From a checkpoint of a small transformer trained on Wikipedia: MLP 1536 tanh GELU, 16.9M parameters.
Each number is 500 + 25 x the weight over its row's rms, rounded and kept within 0 to 999. Layers, rows and columns count from 0. Numbers have three digits each. The size before them is the row's rms in percent of the matrix's.

# down: layer 10 MLP down (transposed), 1536x256, rms 0.0459, rows 674-698, columns 128-255
# up: layer 10 MLP up, 1536x256, rms 0.0557, rows 675-698, columns 128-255
down674 106:506508488495484472532514523519481514472484488529478521458490505477479459515488463492523497507503454461520467517487524487513497520526484456500512486491451472513456517537497494492500506486518484492518513530499518508524493470507464475477448513528449498494531468502536506460515539503511540498512488483533484481500500509513528493517521495471508501510561447533498516554514502458497467461474
up675 094:485488453487510482517469467467485514466496517521533516508509507510495490479518533483503477471501500459478532486485513532447501502540507518503483461495489526510489533543480532500497464491496503538460473457535490523478512580504530495537507474549445461517440534529514469479506504509520518481475474508523495498532491495480555512511527498494517490466500482537497501558498502502497481507476
down675 094:489521517517545485488493487484500486520470486513494537457506512515492527520504480527542470514496479481547486528484464480470469525514487502495515480495499534478486456506492507518510486509496505471495445519502511459475485478469479518495487472528495537525532516479532469454497558517472524533506500437492462491500494545510520504531437501553498510525507495502504493494502509490470511508474
up676 097:436479485502523564487490471477511470518520501505545522472483488492503512452541482509517533463456497464504557476523537528495542525508486513504456497531468514533497497494518513509503497512482515477533532477469470546452468493528502499514522533503492475498499498442498529513529515499481502492489461527493521474510504480524486511490497483491528517495478503513498491533495508457557474490492
down676 098:516454498474503513539499522500527529521482452532523485516489498513506526497466525509470479506493511474472517520494492491509527533535482528488446477512486475464502516507483489458529493508523486470512486488513518519499508495491512482498443503480506537475512509519552506474531465464474521538527452483527480532469514534521497531528527460488542514526455513535492520527522504463448559485485
up677 103:471498488513521514464443408439451499498459521483505441487495506515504547489508490525474503462521523503517499480510484520485492571524452517486496527501500486506518494486478539500489492521481483476481505531487479508511508500532498516502449483475504472505499509510509496515455507464462514453491509503495495489517403506500522522508463519522514527523515503506510525505522487490502513506494
down677 100:532487536508526522484487552466466526536510457532500529465502508496551519489434493499479503525463522481521468522483514506494462501468491526518473469503485498481539483521523480500514460473482497536471517531534498471482515533447539494502492486480509481461457478528502489462507505552514483467533489478516483502492513513505516520471520560541470491454486498520542534554477483488482518541479
up678 098:495502549524524509524456514549497477520491509522496495485530504477483524528543561464487463514492499468494522500463469504458451504533522520509516472522503514493537473514493507511479496499481528492494522486462505510516477505468513502515484502484553513479504502483494449504511537492505519492501512486528508512498509526500541500487539457474517476494526480550500501508480530498568492502456
down678 099:489515509464479461489537492476506477489510546454545492497503521501484508516518429503480537494483517511487459498523481516500547479496498497491524527506496502505524504517512482483471457523493505531481501549509498500536526465538521507479495478490461529509483522497527495524497484471509526504480491527505467507499465541506490455536476515561535523512493492494544533560516508467504508458493
up679 101:465466477495491480521521535503489500514492474468516481497473523542489538464499480505512518492488507513503475498511472521503470564507516501475553493490499510519453479469499515467503498474497514520528475504510503465495443534544462442471510470482498477490532515513482519513468532522517504524429502525461512475477486541497485534480519508478491499492513525458488532511482473518524490527552
down679 102:512484456528517512519474517487504556497506500511497562511493531473531496504484531522501516543487486535527494489485546480498483502500484508472458508512486552522510514479500518514531472458527469464493523483511493461558509509455497502520536523498505477500534527490490549475531495498495474475494519536475522543485468479479488493545528478499483517514472520474525477503490490560542522522467
up680 098:522492487485504509472497505563502480498499503469513507478491484552522514492505527448501465503516505477499480478529498490537513537494524494551503414506489490477496519487544479486468503527540496515484458521494477480433473499534506513517486501485471511498460530488461509493495523488469479544546501492466492494491486491518550459535520515501479519498547505498462503516485507505524519556593
down680 096:505535494501479489528537532416518480485494501510508493498511486490497431457492512503504510520478511473475549493506495510463514531483511468491508509489520502524511506537498526530526492505526489472499511510471484494536547527458466525504473453537516504521558488514540514538502511499496502496519454501468486464498528531525474503542481471494477501440497472508546505479471469526500481492458
up681 098:478476502498510539502492493501438451556552501530487498513490482528502486472536492514484488504492505471544494467538505479474477490484527488485490544546519478492504483513447504469494507542454493508516514484498459493463461553488510488553545546549546465483495518492511470470473472525464485489503509514501506496495507469495479523529479501501607522497497493519462471505511541477516506522532
down681 099:523483536494503510479475475496512498502502487453506493503485485474531480504484499549521513488510484535554539510518503501515504487522555488519508503486474520483482536514469520525475464512516491468505512466495482529497488525484508441497505523505495479498493506507526494545466519488546418499495475535459490506522553465504469515483493554536502512485543497485555476507476546496481464530503
up682 098:497512469533495451524483511505541433476503514535495448495529458467510517496509504518508520502450503490454448529499496487485535520442529526520565481504467495494489520476500475506502475535485507507509485522499544514484508504460495513495511524499509497497510557487532517468513536518478497460545520516487502484496535520491526449477508507503491470504519479516487481509461471533488501487508
down682 096:498496510510529520495538496504507505513516479541484509482495470532505504534467487429536404515504511519488481468456507482492450509490513463509507500509537522509494477487501487489528496493471466512497494499483517458541473508459495499485497482485509527489468504488516458484477509513571510500502512476533497501510490481513481486502456483537512520541525492502501512505491495500538484463507
up683 105:491476522503499524505482487477530470521514492467489487525486467485470506478522511518508483471510515512507502475487482532510495506530557477522470475518498531506522467459505513493565457526540490479505475500480498511483505496479470521481523490542462517516501510484501471504484458512502502455508487464486496496450480482524471525459463526478455500494542471508492471508501506528483505501579
down683 102:538518496493500478487529496491487541497473539494498534525469494531512504503521510490496545493543506495460539528533472475449511526475489467530497554495530466472498546508482492507506467477516453487455495503445518494524480507485529481524513507533498511526459488497483518489474488518488420498523506530476482471530483488489496471478523444492526472445523531505495542484503531475437501492478
up684 096:533497497475499510476475496441484485504538502541513488510517503472502503520511523543556524506481537512486485499539463514486489495455501489470493514501525523509478507481514524463463478511509461565494513516525473541486481467482472498533489518495521491494510494484500519435506512467475473470532506501553449457475493531528497490475498482503504475469494435546506474508526531552502516544483
down684 094:503520524486492514503487483493474519513492492485514469524498467523454507526483468457500511519534528452482504528486487465510512495534494492513520546514500533467454440499512518487491492511463518499513532523514494471494536463443529480483540484477517486501523472531525505522537490455525484519498491528498493485510556548512492499511487527507497511540466520504521504525514472495451504506459
up685 102:476504475479525523502479531504472491524525489491497521518497494498488529518489486493471515489456534460520478507482477561489481453513507482467469458477480518478498468470521502464511467530513459516451529518515532488479468483487501486508478523493500513525531478482503480543529534507468523519513499518500522510491500454526480494471518481498476496476522491497561502541477517531455485525527
down685 105:457479470531478475525512459538504510499524520526483499470513442533491464481451471467485501509512475533459524466447542478490520548542481514523482492475510469503484479488551481486494492515492514482488490457491500469487527492493544467544528513534509510468440497503537496527503489503484533483508483507479531499490506501472558490554503490497478533467476492471537511472543498509502490488525
up686 097:508464510493492504501499510501496514486492471537499449558508497495447482528501522498501502489486483467475480481514469530474527511512497525531485524509495516513514519489495498481489484539479531481514484468571526532468537513523512474516475488481468524495474506495489497510482524528525537464523505514488472477505492477494494497483512507498559458533480481491515465541494484502503488476496
down686 099:505506487496495513533468476535496491505509517489491482516472451491532525524515525452486516517502466436482506500492551542518506508522490484478502489527551496477483513482533460517498496539541490478485542482509481480533487484491494540491474449516491551546498494480522508481485506482525491503502490452508524494530539489498521486520484519486528510513490526519504546521538503470530525486482
up687 103:509475476523500473494457498506480532500506493522506472524548473495478524476516462515503482479518487486498487483559481523501485510493520493487478506506513529477466496529462537498540483525517496511468536470514496499514570509496478519456473568468528479486560484459530513553497436495526526425466507491479498485486440505509513489495504501523503484494489488506512524499478523499512555531499
down687 101:434472511468492514493469544492496472541477489478546521506511493509519530506513492533521495542530513473533522503541486497501480461514511520476532495476520478488445529511457491518514526502484536514485516475482458506528472481498468496493548560533484540508459522507504482491539501528533515500495552496505492485478463516491483467506478484527435476496536480513464490485521508475485499537485
up688 099:467502500465473468504490484500532502507499475522472517466534498477542510487529545558500491485507522505469522476483503491493518507534486476499470453495489495487544559493520522478492475482481496529528461492453490490522497476528435460511483500507491490507537480544554557498539526482454494490501486504500477506484463487525517527521500473484529463488535540506487471476515500507508464490502
down688 097:465504532554504495547504481478523521504502499496536480519473523476495476545494447491496510534488476500534513493522485504488490500523524503472475513460513530492515509527506484513527546517492500493528512531524474489492512511497552504523470533490514483511496485457460519494511525531546485433477483499499509509475507529501457499515511508499498500504496494495488508485483493465523525488457
up689 100:498524481515494477464482477485499503510483536473483469477478471497456490525490485472462451487533502486498500525509500518448466497457507491478503529455521511538507477535523511521536532509476510483533518481495489478525482500491467468503525532531538488509470486501523479510501516511508485461501457494510541512497514530532507543477528434503509520512493486549524505518542464518516485479490
down689 096:507504515522531531511488476497468524517524542493472516571521497525521483496500500469509497477490489482484484486516492526532502510490519501466486477530512502521500522517482477523462506499568548488492527504511487501496530515537473494519497453541478470496504475500506525481506519508529497469497467458500528514458524511499498527537503531504515518490549513520502503545494486501525512504502
up690 102:472498472465525495508515528498487460523517471538484467536514470462509516475510501511508519515507543440469441489547484507459503468481505481513489500489529507500492506490517516520478493537554476472495481495506489495502491498443497454463512557512519487476499465526501488507513530476497539519464494490545476485473489495478487478468458507487522470491496529551523504481479521550500493461496
down690 099:496525527492523530520485510497523497507490505515506496505485476525466546478502472523500561473492460480477508464480497457495513536483497515532494496479515478525514510518473462528485513487514513548479513537471516477500499515509458512470446513493467531477500484475479464524516479469498532489506495536487482530496516489535517472567484485506512506502511475484456473547487549473530499494523
up691 097:477492476503496491500469469531526530503474500504493536456524499523523511493553488481514499475501529531512479486531508574484511505505515501478473483517521505437488505475506555485484484514483551486510513515516494486479483545528509460498476468496519488494512505482518489494483510544499516513515485525507504503484493518475531452471514524485512493479516507522477491486486505513520510509482
down691 095:467512510452522471468516525486554504502537491483570471528501469469471481513452507523533519504479523488490485478505482509506518479524468491474497456498510517526491476487516517470510506535508521501442488511471523539513467475495476509489460509510493476558473505488480502504525478488510516499464443487475544518493545482467523518505499507489524529504493419490485486468519496464489538532506
up692 099:453503513490494515508482504467507489509498520541495522501486490503484527529490516525485456487506515524510525490518533502502522460523498476496545494479502564509494524490468492481538504505452480486499530526539497485473533525497508452487479502541455473511513510500492520506476473509474500481475451471474494514508485487498517489494537482531514515473512501509483449496494508449552502524485
down692 106:460523496524501528506511522475481538498500516490525501504526462542488522468517467547504492475498516549481529491472522484454490509516494552497511540491490487461488505514477493495480506486483505524514523500503541549540498533440503450502471526461452479514524496475488544567495478511478534520494520521513466540507496510508471497503567498515484474508457494473470519479514488497469520487520
up693 102:502451490503473543525486494497500496499507515519543502489474519508508501478522518504490509547517496456490529497508503483493527530496476431492470518470450489509524492508540504476486492548452507502500482498501492505468428503533491467554501480489569481508501546490491490525483533491482479481508472516509485477514490518497535477508483485469519506491521559543499437532502499538460528537516
down693 105:503527514481493454487495530483502528504524503505500512501518546490475536529509541513446521468525462499483447495517493512502492510510460535481524442536512548541529515483515492508486489470484481452497519497511491536522521521557508476497516463485447525509516490537505548463539471471491502547493480486500511463555545490504469530507542501506494506511517486509500499455478510489532482457507
up694 102:472495466519490481504472541479487517546498503500475517516484510491455495522489483542470488503493516503516492511519492518486464529448520476476512505468543488462461513548517488502482452501499493503460477498489539464498490508482500494519529504486522563508530505477531507452482508508475520490506459466518478464479518513544555503501526456489501525477525512564450503500451493516531506469495
down694 101:519462508486492551500484544532492541496504514505501512504537484515483515492450531500480531505468527472474492495484493492484497481524541494523482516522457521476472510496508458516482476495536518483492547502499473489532524494498494500478528452529502486513507499464503489458509502475482482515508510487476502524504495521519471493510503514473502474528493479521540478556505496502490563511492
up695 107:486502471490486503509521530460506471503498507555497477518518465457515491439509515515479490459481561458506460469517549479483526485476512522484495482555479490507539476465484496510505483513483458522522533498477497507481484496472518483514526517531497507505494517508543499508524512518434568511494473539508518500511499472506512508452512452503481486466529537489519482515472497507473500517515
down695 106:493505559490538469432504471499488483507452528514515488490491526485471480533519525541478476498507479523463511478485470535481516526459482563483482472505514443508493524545479483516503522478484493516492482533495486517537526482528463528475496510470498487513532497569507500498522466525510537518485482516474502500492459487502516522529512490535509484512517502507493482505441481514504533514568
up696 091:479483519482501463500518505519482485512458511522514514478497483510502492491527553515480521460440546476545523489470504498484472495477554488501510462508515476512482476504519489470468495510487551509494480469499499517516533451502521489515493517496508481498483502477538493472507529491487485503512501480491521469477489494513526525529519513486478523442550471558469484467495490495514457500520
down696 090:490533486503487493506480498500490565483523505476515510538493507507516515522464521515511515500494486482499495496523518462527507517555476499451499478545523483492508495499495502434482499473501495487543530515511511483548450498528416457462545475482466544517480512500473490521494505482487481515545474533478449485510494482488500500489516533504520431480475505495507508492531451502477526493487
up697 097:501519522496484501433502529514492504525481536458502535499504477496530502503492466492523523502483513471509505442540497471444512471512486532494496493500516511500474492465532504500488487487480495518521479497511487522534491487536488499485493495524481484455522523517522489492499533524456492485511492555504524501534481463493466505508460470496485514470533483505488489541539493517540456522501
down697 097:535493527462519514512542527535464492501521468482469520528518479493511485507474499504500509489501511455494511497509484499488478509521505453465489482499502476521521462513484498469529485502541500515472499505508530449512496527511511496545524528483531530544482535515563488474487481514493517521464467526520430513514529518503490465495464495481504497524493536512528515510482507452502490488504
up698 097:475440491491487549500545471484504524498495456463480513441489481492471446492524516517512501488509524500475541498533475519508505472485484509498508495532506486563485520458469525464509527486519475480498502499471496520481483530464534487436483500538528491512496480487500520519525500507477518511478485507500490488456499519485539530541500469516527498468544473527485496520470488500481429494469
down698 102:483465507498461474499532483515488507522444513506500524541540526478534544500452505507530506488523460491489510527507462479497490515496447502496502492512522460497457498481507471504493543540484481525494482480492503512487483496511474495451454561491523489496480517447517483498479534510512516500505500496479477517493505515479566540501508505514479508499492534557511455483542443500498508502513